{"n_layer": 9, "d_model": 160, "n_head": 2, "n_kv_head": 2, "head_dim": 64, "d_mlp": 512, "vocab_size": 2048, "activation": "squared_relu", "norm": "layernorm", "norm_place": "peri", "norm_eps": 1e-05, "positions": "rope", "rope_base": 226000.0, "rope_fraction": 1.0, "qk_norm": true, "attn_scale": 0.17, "bias": "none", "tie_embeddings": "early", "parallel_block": false, "extras": ["some layers without attention", "local attention windows", "shifted keys", "gated attention", "capped logits"], "init": "normal", "init_std_qkv": 0.0395, "init_std_o": 0.00935, "init_std_up": 0.0395, "init_std_down": 0.00935, "optimizer": "muon_variant", "lr": 0.00753, "lr_mult_down": 3.0, "lr_head": 0.0134, "warmup_steps": 0, "schedule": "wsd", "decay_fraction": 0.723, "decay_shape": "pow", "final_lr_fraction": 0.1, "batch_tokens": [8192, 16384, 24576], "seq_len": 512, "doc_mask": true, "train_tokens": 106900000, "steps": 7115, "dataset": "wikipedia_en"}
Each number is 500 + 40 x the weight over its row's rms, rounded and kept within 0 to 999. Layers, rows and columns count from 0. Numbers have three digits each. The size before them is the row's rms in percent of the matrix's.

# down: layer 2 MLP down (transposed), 512x160, rms 0.234, rows 214-256, columns 0-159
# up: layer 2 MLP up, 512x160, rms 0.144, rows 215-256, columns 0-159
down214 101:461435514513524560464514515512572464575467498488503477492504518483504513448541558533467442423521446520540513507481553456484507457522343494507534533438536490438544481552507535479425462507480436468520603519477532514489505513443453510523593456479488532506497492478478508591427512521456514550510535557521526424518512522485513486547456496516475487480523505504487490432536495518536477534514480567480542484478452514515397525528450498495491527548471524499572499555516463514524554417414557
up215 107:422486445506523524463510512479484502553539516480503492477541481397555513429575499473588469507501470537522497502546540505479550485524557476535462480560494476466495543521496504482455423516477477503472464411439476453555517530492554462484517520501521515423416520441499599507418450508482516587516589461587541424447516530431492503507541510584455498564560526497517542510497462538495486491506466476468570504499525479490522568451549485501471537485543467461454500473556453486490531545484483
down215 107:515571544536415545543543541493461536510537473448560467512400491537470457500420528469505490536456499488566511511467453542453491440541532469539499488409466535543569493466513513481512542515516519491479577509491517533562458520532516512459446470489484494516502539544534442452575490488554497587464404541500439491555508552465529475484521483453526421455495468504460498452485472495467460578518436451503420449496487525445437475552494537554512542510473502547582524498550496524521522445527520
up216 096:557492524425530531510527443571529520586489517452535453441394512537534481566552536495496457535484435585472463471543482494478510538469500566515489468438564472478556549538549531530504490574494503472445467516424528442461456466498525428565451490509475523524484526487499460485465503531470532534410413530529514449507435419526519445510534511502573462497509510509499479509555497526538518495473518484527450520585512485513521530510533488469483451442469521390525561520558539480464480491509501
down216 094:538500483562494482444535453500518541484521474476525541520518525427407451478485509508583496447451451528510524478437421591503494473504507517550493501482606514494546529458415494488421526500541569461493515423536485490529454501571480523517534535498484442443486519521560450490493473459436471555531500494425479530530529486497530498549472433526533513498502442558548506491525452523511516481446475577474510511524560489498476483568517499555399535460498502430534476493514486514497587479480604
up217 097:494511517524450471505459547496455493462489543523501536436451500586517480539524482475454494528502440507493440454529488534408468553491509549465449496545503595509453585486461417567503507454492563476511466503568478447448461481521447504520467491491450473546530498474562599508489544530477567509479543505538556427455535527512496437500478435557493594447480494501512523507481458434538546538487464442588516533550449539455536499487542525458536529500523497504485455467452526528476440546480436
down217 101:576511485471459511522524473470577450484498503493455517511465427420464524531486464516546476504539508558441522480437521463516582464523516580546483503469531451550529422446481539538516590593510532532512447518389514477554505553518554447497557512492486512484512536577508479564500497524515410524523503445505512537528506490494574543446528547427455489558483470482503464500524567528466494490479521532510384534412523477537526481483419500464499467487478465457438487499510501475501481505498458
up218 103:501506568435514538501451517543495584446547482460518499487452554509527495491457504500487506521545487486517521603507469472521445568524517504523455520454531431470564494471445524563418503460536496524512543569527423506581471512521462474567500457535505474555538521470556464535529512490516427499513513533492510522511465523460514534498492434442579516496568505526486519474452495495434476559510487496527427464589532444533402497490399515434508524486435502520424498538458480481493447449448460
down218 102:439533468477509550556450454429506566471462487639525536468475498449473482513486474519499421459500485491549472460496597478537553566465555470486538473496517550462513566545405498505545458455510538473525541489518566485472521507499537529504553417506452503466523483497395537533451506513475523437492557568472480466496459531517521457429467485494492447489421504461487494497509493450486541553467504506486465533519498532529560513540507569585541529487548505492538517435459516565532477485479442
up219 094:503485525514524552435485510443456486474534470452568510511483530518492548539507512451458459474474455517472544487546539470506504475542516526453445497556590514514415507514502457442523498458585493469438532514526648470510499503491507392477443435497521534466435495516491503462583513531524453432506520463541478451515513497513499489515461498466451544533473563523539565499448459521533466447517581527496578500535527532494515568531471492513509441492536567487436546403510482519507494543437454
down219 100:507430478445484486472458462509512500419449482510424521519529488493472542505531554542530543510493495472566526466453550506563497439562509469491483542513517464568453483495500479502569447500538500442509527482514463485624547495500552473513374483443504479513482487502607496444468531428522537483531494551541526464461492543514524478502557463521464434471522486522459541519441507532477511535476572570511487529543463399566525472565472530515538441483428438541488471491503564523477472544482522
up220 111:488530479548541527398484420597494458451588539484533514501516552482519481520488551454496469455497416536433427506535510472584538487521535540482480496532446445486511498442527475440495532526405461420504471568525533527450496456518523539472520541487439454522545536519538525451536491521488490498483525484567518569539502443453536587507475455435533506503532462498560516463515489521553477488514579463403484533521467511465459418534490492489495488526503509442491516492496504490544458540570537
down220 088:409511496504513410491580522596472475484493497552508449516540587514488500488441523442532563487480419496469493483495541418479508485498508498521464555470530488471519528545482429467526552502513479452560496545538528568548480523510499507457487541594406487518489464599462538477539443463500502453460534460555519546551510573496473491545550425448473493530452502517513493476506548554537497513528509481531512445501525538429412463518508535478490528488528502563494425453420491474515467513453483
up221 098:459554464495511476505512607601487471503449512566569446528501451574588565479446471454563501390457478508528458545490479562479472537443540448550494508520483484521461479500536502523479566553543485519486514495437470490453531481490472469512521487527519517458462513528468543429474498488477522504500449519595540534478471516478515483506503567503426475523574459590497507478487430436499447466509555498503462472493483474553417460503483558426528475494473502482577547500490513447497452547515495
down221 101:547522504526512514514429451560529440570526565529434514510561510426494433576544544542457484536550547534476420463523495456536482499508503482497469517518577445489501502542483510528428449420513510492551508536460529516516483538492552424458554482481482462472546490492523451539473546504481531462430519488446460563464479491511453514531498415574537596516484531463500426503522505523484458541483432505531565492424522494510541443488538423538578537462475461470487548498497440522463484549491487
up222 081:508511541545541531496490554493454513489549418553506462494445535530460475491566499478554488537465490508471513505508462425467493551454511497449514457496432539572560503403465532521450497542516434516561474507565541479532515502537516496514497468498489494531501487424557465514493560496564535437502494497470518591456432535439450495484582420549420423472490562487493572437512490501540427491469518490537534505567482502541493510519488526451531545482487485431464501448575489496546542456577528
down222 089:473485433462492476524479437486550517481474630482440504442512485532476521532451452436472532454503442496541487527615485549600537457521455459521570545491541439486460524556524464488590455399510493531509493512467502514486471519474523497508530527474560498573483535534443536495531435536480476517460453452504466480503551480559476551484482532519517604514513510435484496507473484524548538505450492552508530488434473501492555455497525527526467509550522493492488438498521502527530452552431411
up223 101:498475470505494497522494464545502494457495470503509491484504494462540460521604513569555546554467468541491532476573446457496507455440501453505526452412519471542536399475475504448525572470478465486525553540505542447470448496440480515501556517507461513498473483525489515484582569531506449479543492458491448498509541518445456416563555469516540538523564482491454542483562463542505462545469454424439497510442505505470554530558487462578568477501553518443492523547489513452591469501586490
down223 105:407464540507476535575486547456433460498419485535494535494443492470514567484473512480499465536494522463511464547447531536512492489552488485441473511541478542592485528501538475599414512491486524570516546489474453573554481526538481519504448469533540507481541512544510478474458502516492549534412490491522542527534527479526537465505481539495465441477464475490529519525432422467566547451579500555523493439599500527543456442477488555481457498426443499540553494480475499483455519398506492
up224 105:476549546408513531469541543516446493529459466499522586482535522419510523494513476392521491477516494555492556546546457529531536492482505493443499467496560513468458469460521522516552546406522426519510475501499514521546540544462523463499505415557524510489445526502458578444435510519475504586508475528491498504506467465553429537545506535468540509397517536445499505511520480509468522478519521523494483437442398527507513423519472465561521531603556477523543513505485581503495447469526490
down224 104:513444569591456493494463422459576534518518479489532503456539451566430495519482467527531523569526515564514543519551496446447555498517492527554527510518476514476473470490550479472515473554463534515518496510418466460403492441485505451500478507485470575494525443541532493550491462505498451507529478496525476528531474445490498384494550430528515519514441447511515480470500527547515522535536530501515520517484517479403488593504522531445495507416470540474439575517534414508569566517435498
up225 102:492432554477582449471516471508504435390526477455534516448503513497504455548477449503495471516582533546479494527568508525561479447541502586562481513434504517497483586486538477521456530509617474466490442559529491570483455461560534524483496499457481538450482498519488507566453471549481472546458512530489517543524472555527527495493467424506532537469438460544456537525414518514489443493501490538521458493516563481429520436442537450471513534499494529489533517461516465479477555412531551
down225 097:542477471516465563432501535501487513581524460542546460469497479494532489472463568521511507456505489470515486536486540499481471485477489445465468433532495523517491476504480549437496500446530562494455453553480536443560550432510536439470416557468540555517522505521540452456575500534549493475460499449488459552435502432545508465449506560522511578592483566481497569460536419508544575472484501491470529521489459501484528483548451517474480445478450447534549460519603425544517473569502506
up226 097:506542542519516518508560507500494530477483528468491486459534523413500384504461491470462563560542450492555562466454519506609490489461517473449444487477507535463529506494488449504449509434502505489507519477537441452507529500451515550557538541457568453492520503454472431538514479474504487515497495491496536522468564528468494579507565531538491453478511523494553496525551605439528396513514513534469489458443545512503538598518530501515543523544440585505428543523410519464526488468535549
down226 103:548470514517580443501500488513529534474547515525480493548515511486519491520451579515586420471537532484450428605457527445464473553507521526523523510511517461566480517566469529550512482504452518509436504475535460445480520497513509491486439581519496560404497507499469465484431490507574566507531469527530454461452416526528519447549468460490557474437499499492503521543419393475448502520520499510556533514567450515526437485420496506488516413536531466455517495476551523523549491522501470
up227 100:486536506475431510499548466578544434540488443468538499484503527518503565536530480544577502445471501514523440480487477452508502525516461601449543551463491533493480521542543466428532577475507500526494498487492457453463456520520526499528557477455510501470579487538508488458467476461508480485480496417529457437576458545499506484460520510555584515456508467513562522428462473394468474529571415555510499554547478501548467514529474564529460470526455470562412547514564478455457487473521516
down227 097:454457486466545434522501468505456500571536492551497512521483469505430460469496485557498528491571544460540527480544578568455474477455528461469508528516463490455547381500450542559452464492498512506509536567534548550511545494460545465518512494479518485474522503455493522515546525524421485500516511499443488507519455510458367532446474465488446468501517534468444444525471518479574537472577543557506519495499534447491550562528519432526503562494510533454524605418457531456528540443513475
up228 093:483548525513494536523533450440548499555537521561471462450513477494541504430520556426532479567555515536521407480461502468499438453556528562487473471498516479429473552496487487540518478452445525459577516484490534519471572524506474434494510450427506519490516445535545463546460546547527504500602498453459477467584494487455453533532578486549445532479494504487492440535483472420478543506571439421511489504549458556505544525504471523541532536497456510517489495500394461534451522489535487
down228 098:526466548464524486526492594480495526506530531426514485478438511555503554490495469522502529514512546529485556491533484526496520489425474466483482507521502476552577492577606529513538535535525538550481426501491542502541537544499558445467629482493467520432431539452511487467462474486444471426466448518542434477482479493459556453496539549553448475460515527506569480399481513505481489520567523493444530448541464513506483496513517502469528519510558459462434475439540431406453512495532499
up229 106:388465462482541456535485509471508461538519450509533533551518495445503523597511467525528456444493482426535504552423482507507535428518491521480501495522484458440433584478498481541501465535591395514606458498476469482563501503465502503527507499478453559462552549496496467483471475585493508510405475596475510560513475487549493548529513496498471541452548450536504506470498527546491453468532481497485447554479499486533462467436427484504527532561523493484552519459478512589547480473477475
down229 105:553463458514558514478569401508498528502559524488438490468528537512459535475490546522497558544502484511500513427512455418547506531466487498459453494564542561519517495548524450514574464410449535483464545553478521412507441505503465427482591522508451441504445467489496517455534568458493513477568497456550557539443463500474517518458496463472485438460517502538514489509469447493492511584449471489508485527557568472435512511507603485491485501459482449568500508502457525524545515585535516
up230 090:505501521498501472474509487511578506495544548503486470459481490515510480505514534554553541508490465451530499473479405484490546518426521552558479494526527526485477573537465459575479428454482540430489534516548505482524461434475477355551523424532492537533492544479431510424513453509463515494507501576524567549495515504444525503500521527496517390509542555421517440570518539553446504504547539461476471486423533469517457536498556487500521513564485515509431479514428519544464542519555528
down230 093:574509527581483493551504502497460517487475476526498520556500413485452443453500476501525453478485449570451527510561575496472419513486489514444515448508499485470527492451481475511506531509540531558478524486589532496459534458535549466488447534459538502532526527430554435597540559498505487516491471438546427494511446502484492469481424476488543584470474482564502514447467468521556544554492523517514489545602457502412488518465451490486490539482491483444529442522552435586445524501547520
up231 103:502423458517490437488522569540472528525501427554524517534513436588468482539481514500524502568477512558492522466556495551590532572498560563548502554497476526528457476515524455514503514529506517440495472453473502466496472382510492525506497491567476546411561411484503490453466569455561537488526547467511498419512541457540516491480504558495527431514508533489504452544460460496471494460530511445503473474442514477535493484556505469530408492526456500494441559492518540502402427504525532
down231 103:475554534471558518524544538538467485537433503492446494534482490423489423478544497529505547478462428470404495516425506542427448537466456512493468475534552493491521454437503470507465516452512518545503547532515510494478505558510542439460516504443491547559603565544503473511506439515465486547446468454539525568487515498460517576465468486564529544447563512557467501546545550529570445496490483552471527479449445544457547531526516545470448585524454466481500461466508463463546478434509525
up232 090:466487471559433482494547501437510410502508480487537476485551454521539596562529426462493544556488417487498495500537431502423584542440497581513444515508445518493499481536509475550499497431421535526518540478580511489531564501489523508505405489475523553500550511436515521531588549504498502476520532530560491477531482464500545449505497501504493434474419459526514481504498480549529506510470507476499462529523515439577475523437480521557497439542525465502464526438460533470480589469442470
down232 095:543563506404544507480406459591493565510484520500519514505514464481466552497482469547480504449549479555465549531438530521618503511497473485492464471511497465518522525491402574542481523512510499475487486578471489466439461509490510574422539520528488460472513479516525510476459497513496478553534521467439471486431494473490456476433497494429507531498503560503409448465528532512542483466543454501541483507492483560444594451514479535411506585470490539504481454549527523485555484572549541
up233 105:428508452480476434479487549506425551435488538521433448492421421526486572516436505532496560560497533475559477503488511493429476519483481519557545500505458472562459515538520523468476587478521472537529512458510471446530464524507500570564508471497476474556470458504535453488512513428516470477432502534519505473536506426539425510444554503475505536541485550575525557456481500553497567515545499478560510519445507494514403459498531543503505475478462486456490554441497480497566497618504556
down233 094:558523540508498436546567448429529527504518460408493525487525517453535379428498524482493490551516482538540512552450563525469477427502541544506461523472474517463565507494474562536492532511481512454431512475538494552521496490482530559523499539490514425499486523461520586464518454509480504500557495486461423544461423514525487612512419449557528468470510553453456545464523504458527499522532586473476475513485489513473501524409487461496524509581517528526487466497447523530531532409486474
up234 097:494546570544530505461468507461476546538455489497526485429485463480425461532416492479502510455485474452553483531509516530509474472505471545529537518504464467511559523498498519477489439531452486489521519530522622464512479479566476541525520490461549520502477645512624438483506476437459559489489488442491533447490462448562481524530479526562456573497472536533399460514461504505464502502521505492530452506435432500497525557454475560505485500489438458479516552509466481561483412527512550
down234 093:514514459499557516556485522474481436432513533488471533496405493483580499552515544534549469480547527536446452474502428503521505560467415413518432498516425521504497442538488566552445532425480498525494474440509491493539502610396455492503482537462503448558518443569500502497530487517506491448517454543524444481525467554488520534471493485452543534493531514434482541523529488429572530494533452548539518523549521451513475552464459460489544472515555509514415523505504520476521568464518539
up235 101:450459439463476554525471536490497549516465520561509493613581439578486436426513496451473527502540495475469409472479479550450494490495584478528491559476479525538488518484514501490527505514504452430507499543533518522548516498551506405417485476473538540513530517547533515507469483487524495500496475489475522402512503523563503499517494504449492416450552477551429476467507458486504467553543527564459504492554487391537457522484465535575511518543470574510501506452392528548495517508534514
down235 104:572532535506516487499503490539505504473495488559531437589531530494484454531500550566436569490544511453482516465564474502486459523506551525513504542529550466459454437473504518553418510561456499537515453468475459446475447511486528584458434512486491537527520529460498516497470535529481536486489562438509485533513414439514470495498543524534544484432463516449497582516498501537515445547492546442522447503468630534407517490445406501447430509503494474492537529513464436492460531505558539
up236 100:511537477440567476495478541550533493432532475414521550456540561443535464453489489512486511494446445590485519468441460517488502483480437484528488512514377552543471497495503462515609568529540547524539465505472471466570555440539509457533441482453541560464516534438530483511467493546551525453527483486483500492466523526453533540472550510532520497514550469503470426451455483533432491486545595459428442539424503497489502498537539486511530488487535505509512518523511472454429540520577517
down236 101:456541487599597445468435472507517510468523549502415517550473517513457459513502529450482495496446550520493535478534459490451582473534523597451553472486478500537501494549499470494496434490562493486501483522517527515478502502557487509524508517519481541475423533492530544459534549411550484535498532506488513445429531575560455498465478524573429541539453441585459497494530488458489450503479466510493448508461491574521420397469536508561502477540469513512528422459498524485570491497475465
up237 112:564490481494518447417466554511510496494569480482535538459538409541521568512512547527553454518520470517505519500507468549479470459465446565534447580457493562504453469492442535535475486586544471447512507506428536443497515530504582472547552478504506498460475384532455492565527488481507512492510503488532485450487419482493533550552528559475509567504556539577430446504470470482551522459484536570496533510442526544521496524480468503512477533438485554454494432505488481551519420532452528
down237 104:507526542513478450470528459414542529607486540524539562516463491457493471490468474541540498528473476510567527459515480475475527564515488457527524468447466478560507511544494587545428425440454470528502496493452488496548560512551504547426450451516550518537528545452508469463500423506474488489500559538453491524527519370574467475508465410546489483482454518457482482546493476460483473518560518515485558458474502430465470489532544593542477535503513500494503479510502587545459513544533442
up238 094:532540475546439514484483498538531484435475568566436489547571487490573505438526465500531518518474446491496517539503522494509540604519536521560454434472486474501498594494565478479463461514502514484508530432504525443528441473520523481492456472508569481489513490521472479488460511580557457498459498470468501464459517510516408580469507526567576469483583469509435516561461462412461513531545503502547530504540447515571546498475541547471540553470532495528480512531451534483510422438468425
down238 106:464483473501510529541508501509452626467527419472510563491478473499554567487463495463509519467489480509512574535464449456441533490504528376534478621543489512561484485549524448557483481561516532485490510544454518569522507508436507493512458544501426539482497563540573488508518511484512487521446480524507462465514499538515496559495434481511453536473453481534532477470523500527515561462454449483402525539470570438518477521506489397500547564498426491519525471473488475497520547468424497
up239 094:526559537446532576501502496573451515475539510541500464484553486497503500430456472561534506491488482478572492459472517497544456529470537507483512586481498521502505450516517479520523533458414479464523608405595518542510506555448486461471483543488458441463474500503543552470525555565443460479530500544497474468555494542392503489554527545475436487436527477553460469501526480444449469548505504497494475512491505481534535480464523561398546479527434492514491502477422583524422521506475501
down239 098:591441496525570510538560500519488423499441403505485467533438498453512538493497540519549497545514531545516533591537462554496526445483501501486467521425467527550498445521463503459536458476461453458527525505516511495473474517556495501546508493441479496478442565409488526521568476486565493522494533465567514471576428481479481480549529454502518435456508511479477531473516493517510559531449488581458516513496483475536475496432510615462514548474517471535474518450561497376483516516451547
up240 100:471550431489454494432486544514485498489443493520455504423391481464549516448527522511520457437535535477495534434455566471495482492573510543521486458441518507458498525480449504535564470431516526510542477530582547541645452514488462542469521505482518472536508521503557491568508545499440558549530438450423461453508495495508501475489466496554534511510526446462475478505473509496503497527527567490581544489455473512508458536500394486486583512582506469505484530505524532554508517472433515
down240 097:488486409488474516479517501507509544503528463507531467483449531584450507460526476507556583520490506511444579531479487526574494467563530510560502520430553498489531508532462514529586517484460440497548573543499458474460492461507424471507483426499515503527534510536479506510440417504518521521564416481463556465507580462436460513519505517438502425469525515445488496447567544478505402497502424439559501538491463519517442450546518520483538534507482523562547475544479515406538541489522486
up241 101:480515542557486548453440540454525518530453535438510445487439515495548500478495468510422564579578478567449520486484526474492441451495497546514538482462515595499562519508533474490566493560546473441545503467406527500431485438450513532470496483552444536490462500501620545451477487499532457434487510448500526504501476542489530521458513504455482483526587538507568491586488540490571490574570464494482541518537521435483475519436564508499538491477498461468466531500486458466510498466473520
down241 099:499525533435599482597415524529568517534520470532510571458516542484458519472491517515556472430489584506483494460532499479468536459541492579524512443511513478450511548473554496496523548531445465393484508489481485478590582483487510495488427501609521519531473510517455524486510463475503489461485478458529561520456503509455514455523432511492430530499504464464471497523535506528465538456457501531541421473505551493508530519477479478419513569461468563538504442469502563500536423496505429
up242 102:496423551539493516497482525475457460569503542516511516496528523519486502487442635429508570523515513499485418500484458445493538506487414571534467470527508414434436499524486499488511556477506498497557547487508480515562461471485551469509458541468589520446542489514552475440507502555449484535577502492492449420456530488444441559465584525487484466588490477512518488477522501523458591527556485497421484509519514500433487557522467515482499476497474526523545547434487485535458519548548492
down242 095:459477511474454441541501453538494515460540513536521484454419437521526508555555439415508490586443488480512488455550521451558470508519429525540542467517495407528539408509464496601444576514545520563446509533462501483564502612493452518490528471495441520518518497467550485531488475475480487404499519525492492478610486527502522495538471518522504476534472497454501501496528471509441560441538475448534490465539527551482554460495478519477504488474518511495594492496593447510525477481517474
up243 101:477510541526556537519517495478537481524498493468517418452428422517473568432488547564467593440501481543463540501467509454470492483520494506499447495491542471547514518546441482533555508486477602504497487470539431488503546547504542424494512510510489429449548580453553562514571467481435480479510497481515447492450457494529497491472495468500452528518572514477521500441453501500473460544526509453538558486495459606484419518506586496592530477544493461400483545466480505520524488531534500
down243 103:513501503453448427542456446475501524453560515494510517546467476511537434456448560607502492539473542545484439486450569538540469444486509543480505502484500419461547490502432540492464499465494474452388462492473509469440533447486516622558559479452513468471502457498547521537483548543518571496508471479537538537517524505455508516495489469469499540552458515538547485489559527477562478537492447521483532459488562414526481562537477520503504441473499479527523514544471534515538531494401582
up244 104:491491459502450476541492514497527583448514530535533573476477491483472468497472503419569520514518480528433570452485524445446571538460466541519435489425514533552559518558500454511492432470526488512530516499544439468521583514536562459474523521498572536479517467500451527504507459514449459514518442530542503452521508530519455459421494475523502530520496510493589520540452457457440553433530523456518492515509522481490472438535578449460500524478520435412513553558469521481572555457465587
down244 105:506459514504476578492498437531421450545478535484440518527529458489461513578508498570486496502551507464562461437476551434459432541548493450480496538545509479465481562532461530470489480504442434455476495461505492457463525454490543552549503504553454400561435528489452495443490532476474539447503497519495516448506436519517570582537586521541507452507526475480477554460466513529550532541559448554541559498492434510532525510503507466548442534501501463508525507498539471475404527553573467
up245 102:483541489560465503574552514568494549477503453442533464530428475509439505516568498520456519514476474522565525462455464542561483488480541490487546484489537548477457424540498494479533498547470428525409489411508502455515522541457463535456432508493491490506508512489463464526565494453458482518514532470425542467512548414484490489492493524500502475586498439488546531514518501508511410495611533500447544436458561515530553540535511528484565540486520586505441533535489530534530566519573448
down245 095:501497453411443453466490520495418445480543534493491537568514510556519484468427519454444456505567610501441465502519555502555399491456479503513565509479453432485551513542505553538409414538556509531492500577496542567510473449472480469531517529514452540497503568478483507530425514525490493491571506480582465488465498504460515497506512518522524518487482520560470556473462525490482533501473514507470580561516443483456518450434529476528521468493479540456542426514516536495568505435497523
up246 106:530468433500454476482501514548511521519514520503601497405556533536518531550523490482427583498459572521455504537554526466522517464465523546507499475455494491454530478435498475548438463560496424442511486565493510463485466515482461537529566492496521486481489564450464532485468478512425491501568574500481502414439513562449593517478508457509519509531467549560522481506442449485480571476464456538458512491485525522535475492490540516517506603454516498492387549592491496545497502495491458
down246 100:549468480576449508465523494441465525505482459556439439425541572541509491501406543475473486539444492479475499532470541495509529493543527500512548555496506543563493534545466532570505553521430508519523543526506495455447451473470462554482478451475485483538473546525483479534454537455492460526474481501468500537402442537537458538453533479478397507402518539436549533481542442528451502613502454472478430510489586535517523538527577515470536515464512474522514524452476521566512502524533487
up247 094:416502498473506548485535484472464547552591495520565535456459512531454517441488454557481562506562559553453501447558436528472482536562462461475518522432438481547574478441563460451457500464478503484493440439458452457519454529505506521480498497502475508474527535486512450534475475526557506450454498491536494566522577542495492523442528506527508530582484498495575462469449513491497536427521496510483470448546551542586576482397473545481555453508515487473438506485481527452537519471537508
down247 093:562473535424517450482459542525527435553539458555508485470483558442544526489509520398525474479434525499564485544453462457493535560564510547512451478474550452513533562484510443444480511544477477476502505527518495465522443500398473440515498463557552455476452536518445587501496543545475482512503494467509569511467471544483512448508476610416435460529570498531467524526566459499482507538476562464532492502483480432521476510526508451504466474514526480423535496566484514575534474534501532
up248 096:579498520471457527569590521541494458513495508478519529539544530538492470485476478538510496494462518546531542569528462510484511407517520535503373479489487452482485477475455539543442610568471471484465474505509499496571546509512523488501492453536492495419486472516488514534443505563501550497495524436436460412474483455483469489502416562455512503496528530533499399494561522454461496475510482526539489588536472484542489488505552522443492450481467496500489564501372517486511548462461552
down248 099:547557545516504516472443479435506465508492523503519488506481447511504498509477495464473446514503486467493488476481532498519509562541481427493576442434552475507460480532498446462573457453520526507490448536536517501442476480499551548502535477448545420574526480436547447485514537438479451539503449505541585539457496557541516394485502570494525490481564526561521481484457426545557514560530552528465566487502517458499453464560474487549441516581581482481423483455505528485442514566546467
up249 099:505451455515457539552450539496520542503581478400528582387461537513492515565523479469483473496515520505496444475512516461548485503467460485460480504456429553540539440520552479489465551421512562483464406547535530529509512514555456490485557542487510509539526534512505481503519532434497479469465514503499453472515515504620477557599420430458475445491508472449516442510507467532497581551560472476503482490486472476540506503455449497492507493468513494546441467519503531504559572521480431
down249 096:511528578505473506554460484530535476462536518496464532478535524458436554532480496568415530529521597527467482468534593441504470534451420476574527486487535390476549551542549489535535512583499450428517548507513535444454469474516552486551470520466490476547534535532494560518462527510560504445408501506481515461492532566496474507499481570423525465556493508467497519533488476483439498487439535545470470504470528488523511508488508506481456429517457440424526492388516502494497453490493500
up250 099:453509492567547534478493494500597507487547555469537462489451450477483534423544549515522533538491476540519486418527430518473483482497505509541423447477490575433441553536530454576506455512572478510491500483466493518520521495493475426511512525480579519524507537453528484464522492541517532436575488426411462505410507455557497543523537477521496609492482537448487539542528507467506534528518500444440515482527532490523520428575509475502540473484452454484479489448504554471411490568520479
down250 100:567521491437481546431571449472577471550491503518411594502469546533521488560436592449514478477565520510483567480506484519531440531533503464472522536441499430497453517458484533519511462427531518465505494546512531514561521465453505536498511508504516483422466479522419492495475518544434417471493510584519466518550480473511456499505513549465474519513517503507460448529548495527506475513544442551463471460520608461537490419537482480480474510596459518571524468480502487512544478503525429
up251 108:514510459466490492524516507498530505486545540487518493507486479517500512546478496463530465462524549462480467479561458501453570519443492465469474531475524515463515468492481529534486515475490494580481477473434523547456566503464503463501485579520503517520466454418531480404497553520476531447507501450526506506417575530490608553462487558508494479551550525457527398556549473568415437517483533523519534475370500454580471476493567413529517503545550490498442539441549474506559538513529506
down251 105:516525587471546547456513564427494483545444504474481494526470509535422559487549478547474537457493563550461502497502479466458498495509526513484517445537514527543526568513494509555483545558509471498448516572549511489497453498472488583482509456467549471526462575533441449461538464503514470487478530500498541513476483414457524468458490424485560468439451518580468545514519474471584469566476522496496492547585418510437477450395481566494480475459545553455504462495481511516463446531489568
up252 109:571495526453441526477418495579497463535576496505530533482424450557534574468462493517546531421500537474489528495547519448495544535456538484479553502489422458485485472462452582444483449486541535546517421504525475493552428525558608581492470446496521541441490473542531428510496485522431549475540488492610479535455446549546463442453496521478494548534492505474479479444451500483547527497470555457499508480563482517478485495519511511514508477478502507510532505508466452550468546435475514
down252 093:506535536505497533513433499502494476452538520501492512467436549515502499491514543480504410470550513391533490470413560548397481458544490496538494511477470490512492458462602509541556469455452541552530529470593522499477476478439446540504464522551420554603537504477503439502495509460530537524505433578447535550544578490488576475426483541435533422513557515492521486514519481522531499564460498474539544485489483479474455489484545503472484497477504464563477502495564482500479505454506444
up253 091:418441485505493513519540471507466520568467422471512504540473505568454454511495463482443542516487498590604544547500493523495445486531485483458446520512511526482559504489523552483477494529536465546553536459476528495497563403592475586546516520485554549490502456491488474475533502504559476427575471467472482444561498467500466526425546464515535535471522494507466539530505553503458447604491541487477453542493529479521483471498502486530544478413556483493435425516510501503511462386509491
down253 089:495444486436470501513465533473516524530431571454501493571532423501522478461531530497535473457535443498539486494569522520505601518477502545547531537453538544426543464518515469433493422436426429472485483539455575477478494501491477457479546475559505471542447494461510496501508465533511537481423471519495501557454513479565504467532450562459482454585549527472475583515537453498536473469505465524521482575525431493560471504497568485471446464567503508521521553502534495464457454595531519
up254 097:487479512488510460522549488455501448467556541432545438497568491499414500429513506520505517545544473513469490440507541448486507517525532536447540494439502489525476459464560446563582495492460527502533538534497496482492498452486490486557556470454559609426528563466528483435510476427487534541499469533515538456453552434468419581563487514483472435504486472535526448533563523494515527489501434498503532516468512500499513602511537456534507459527445533492590480497497474476432432550554481
down254 103:493522428436519472460509509550449567479484475474473569594500544482453486470496465502501468404470496471498556461475552542455480417449524474455545483501447537417477502505526514482524473465564439429530530508465548468472500498485491536530475523475574483485505410497517513553516495493514578510522483524567499512486463542470487505548544505491463473470510507535485548513489432403459483460530557478593529524538580476492471476475486489518516587509532565418460567487528519539605483534520499
up255 086:500526504481429449500544543483489520485552452497480487481442586502448503501516450471479503502474550387489489458503556495518518489471518540381507386528517517537548523526536501511473504559498556525517519445564511515448497488593455594481476535468441524488527595520528516488514488448435480547529534482423473537451471437522436524541483504514540519472426443489477522479517484467518532494458454491531495509532423523430534499541531504534482504538402490512500434478526562518521466460473559
down255 093:445436433468545561487501486554550584471493549528470505442560481502550509506490501493552592545509433499543477555526436501479470528511491503546498552516556467468482435472501442438569466501505415431500508469446508456481491481467486420510523542492528500564515471487463501544432471555521577489514511462506517480512432513529508509547501475560507500547534582528546515518521473415475413472499507516488451578538472495518491502464491487463545480516543472451425525547582536471525507542451416
up256 105:484500484474542520449535411472474559541543553506568490515449481484451490529553513506541523512566529532501472460552459505396524448539520496477468526479503500460549511476451481474454488441546528416544506518470546522547585481514540451518542498509483484469455495483450513519503562464442515512552512452399534511595534460468495473494489473531528479496491524464454460469492438546494495539575470524459535469564487516567476542494453587505497477383555516523482593531457549507463519497563463
down256 100:493487511469504519525544541532527462496455485468510540513541427537499447535418457484442476552495449522511478490515416498528521599536519600496498416538539494513463520535460489522509491500494499469466495535461518504495517552505478466546499511476488511567575554491465534475493461584562478457451409499478470569460416449548565495451501531542443515555521534519519488476512587481436532525533532483519421578446519572432436498514541452466449432527500502468449463498527509528530469480463538